Part of a small language model's weights: tied embeddings.
Each number is 500 + 25 x the weight over its row's rms, rounded and kept within 0 to 999. Layers, rows and columns count from 0. Numbers have three digits each. The size before them is the row's rms in percent of the matrix's.

# layer 6 MLP down, 96x384, rms 0.217, rows 76-95, columns 0-127
109:520531503531511490504513490482499473472497488508509523486480493505478509493471505447475467515496492500519473460500494467501508556507506481484491497494545497517488485541483522498465498513505540503527498515442480483517472504513495541469509516451483506476480494507475419543451496457504523467513472548481529499505494482508479494497469483503500502474453525467440456519509491529501505481504
101:547498541492489467519511538505486495464466544532567490481514538506504525483533520508535489490495453493548489504481486521462454491517472552483482512522472498476533510498537498526494498481494510475525515477502488484509475455502525515492483484538506528452473556542466514489495478535500506462508512517510481495486507509477518457430500474497507521476511480481470502481486506487528550477468
100:527532487561517511518485486522510487504531509495528569517513503497523501529543501494539475487526482446527481518540526477499422501478524500489475503517462477500497485466516524460481500502521536490515487519457491496493496461459485492519465496502515490495540512513522509521462505500482527524463485483552521526424507466509468500515488468525518507487484532489451479470489496538491546469518
108:500507505503482520490487487518494503496496514494523511498460494487521472485548507492490521487512499499516478528440504493488476458526504459460520504486547483492486561531495511454542504495533459500534519481489496535558490440522496478496483498474478506497527560534497496516497495506521509509492513504470429482490495504513491445539461502531503531505513490539494501533453458516534506516474
099:480463456470510487463507529452519513517482553511490477490483483513507464476496492507527493463499494451535505477425481471473455484512420505499495495466546466525506460503487495508515524506445538473520497469523493510497502513490468537522493491500472505468533504517533494529497530512505465452513520509431491480458488430547508465501489483521507536518508507527497509498496472474558485504459
088:507481498480494510484488492516525487513521442500500491502461496498544499494466549504466502501489446480536491518521507474499486522529474502547513530519570512485458526492491504524489483462524497521530461487505508522513516470511527494523519515466444461458492481477473534485471516502525540511535480538466507484514500559507500436508442464504518460480516484499467528529475500469513498504489
102:492517498496474512479507495502493483513489489481526505498540506483493505507522474483512484567495470517462514507501496503540478503504457508499488515522479489519512479505512526533471505515492510520498519490499469497498472480480506468467520481474524488531539494520491542495482519496496498530530463556520516510497486545495479493504537535524478499511550470475526533494493502505490484471473
098:487496479509479509513527509531474544500513511487445512481544496484495448455459513477500504488479525505518527532498495549476483482488541490487477518511528494477538484440484527492561508530466475471523516473488506521521497465504494520459511534525466561496517526499511514477528472494511504530454471511515462504554515499505512502483472504488486481479515451486485544512501499503527515536536
091:478467525505495504519511503509553490491511500495493470514516509508485502503523503504429499445507497512456481519458533500515489501469529541490573471492478530516474465468492492500544461535503496523514512517480538476514519485466503532492496532522523490497536554520499522513529490510506496531506532489475480520451503528529483514523481476523478559515532536497446485532468501535480472531477
109:497477562464506529498520500507506493482515489498487442495494517513477481503514501479521490485490532493511493522542477497517525498493485516496518523461456551476483472519523485500535490482476543487466486509478498507518533475469482483466500490514545502516548471507547496506529496494526503460494532502497529469457486515520522525477494474479527447514526504539483469529494536545540513559483
098:483492457488460516537512515549480505504519512487485498499482498471454474481556471526477492502511484492502500503531521520509498510502508507489519495475510496512469515536537470483486518510522487440486475511509487544526512502488521495505474507527533493534502513490539533495492485482516518548507468481513455527533526441498507491516460485521544488530538457476480500481498481520465512517458
096:512516500506494479540496486491540467505466543483468513484495502521482465449504494508504475514518486537448507539490496473497511500459525528501468491505474504470490485514510514540507516491512491473444511533479507476517527486518451505568492458551543538468514512533504504508502487521492463536471462503529488487437493487506552503493449482488502487513517496502499495478493499500493503501518
094:489490509505514498506493514469485489450552531523470539538489515529509505529555507437503487528501488531472483500465471489508561501467475504467481490529530498462497552494495531498495512488496461493523525446482491553510491484490507496505544478478523495506475496473513525530486486535536496513508570525508475496538501472493518473527455508466478532522497478491497503548505521441472500529484
096:517488525486453543463513487475511542457519531428539501523480517541482463512517483491472475457489508491521510502475518488508534497510558514504499526485463526510516510511486469491488536537480500505451484513546551515542511512548496505546502541568491490468509480483523453474526511460478485452483464465487518496510523505472517476453495481464517496542540486526510486512442510509529506500461
104:483475491502481491526487464510505467536458460475499474483527517508508498462516501484507522478498546512478471525501461497515564503459491500434494487523547478495517534465493494428518513536482509492522518551499470446538536496484514545478497523517485527479521504504483521539512508481521521524524494460516492473512477491518471495517460498487511475480472518514524528521524527486485528473505
095:506508494476522460507507508507483465503502502480498475455521531488500494461544501532525501506527536506514494512482502456447512495520495508497506501519460484500512476474507511480490544505481502523544470568541481449537488538500495490505541551523534514501487522474492508482514471489509474536508509470472494463455508525508511530521470496509523499518511480508470513496512525528498491516461
103:484481516523480506525529479522515528473485502498503523481451488479487484476501525514489504532460472517541497529513498529525548485506476477451477553509469520516518482480502474517478516468494472502523533499505477478443476474485516474454488480498479498501495540507501471461475493504466511558445512504522522515456450487528556505481486497507522507462533525487491495460524453501503448455486
103:472435475514496492547518519499500510537488469478535501497493544468483457504491507486492501542524515510459501498567473476499535495527482497487507506553496504496438521483499502492470507464508547511505525494531501478496511452504518492494519513481520522513508517519469499439477538494478480550518478518472528510554523518474494488467493489531493511453514508571477493546462506552480505511523
102:513492476494513490500491533549516493509520501492498518528535489496541509497541461496488533548478476533451487506479534497521499481489479468532507541533510514489478514492480505477476458503520518505484491512511510491466506495493520496477510459526496492499505487474518530473510533507479520496487450502537550519527472485493491519481537487497525550530593491469453458507408445504492443513531
096:506514545479494493498467492537507532488499495493491502524486493552493507494496483497505457492525443508498458498502483540519532521481523534478441480492524512447514495495477499466472505504519472490480521505515499443504517473493500519526507508484454512511532469541483512543473528499454466514494524535496473537518481464494449472507501504525491485512483502523526510530487483479553465522521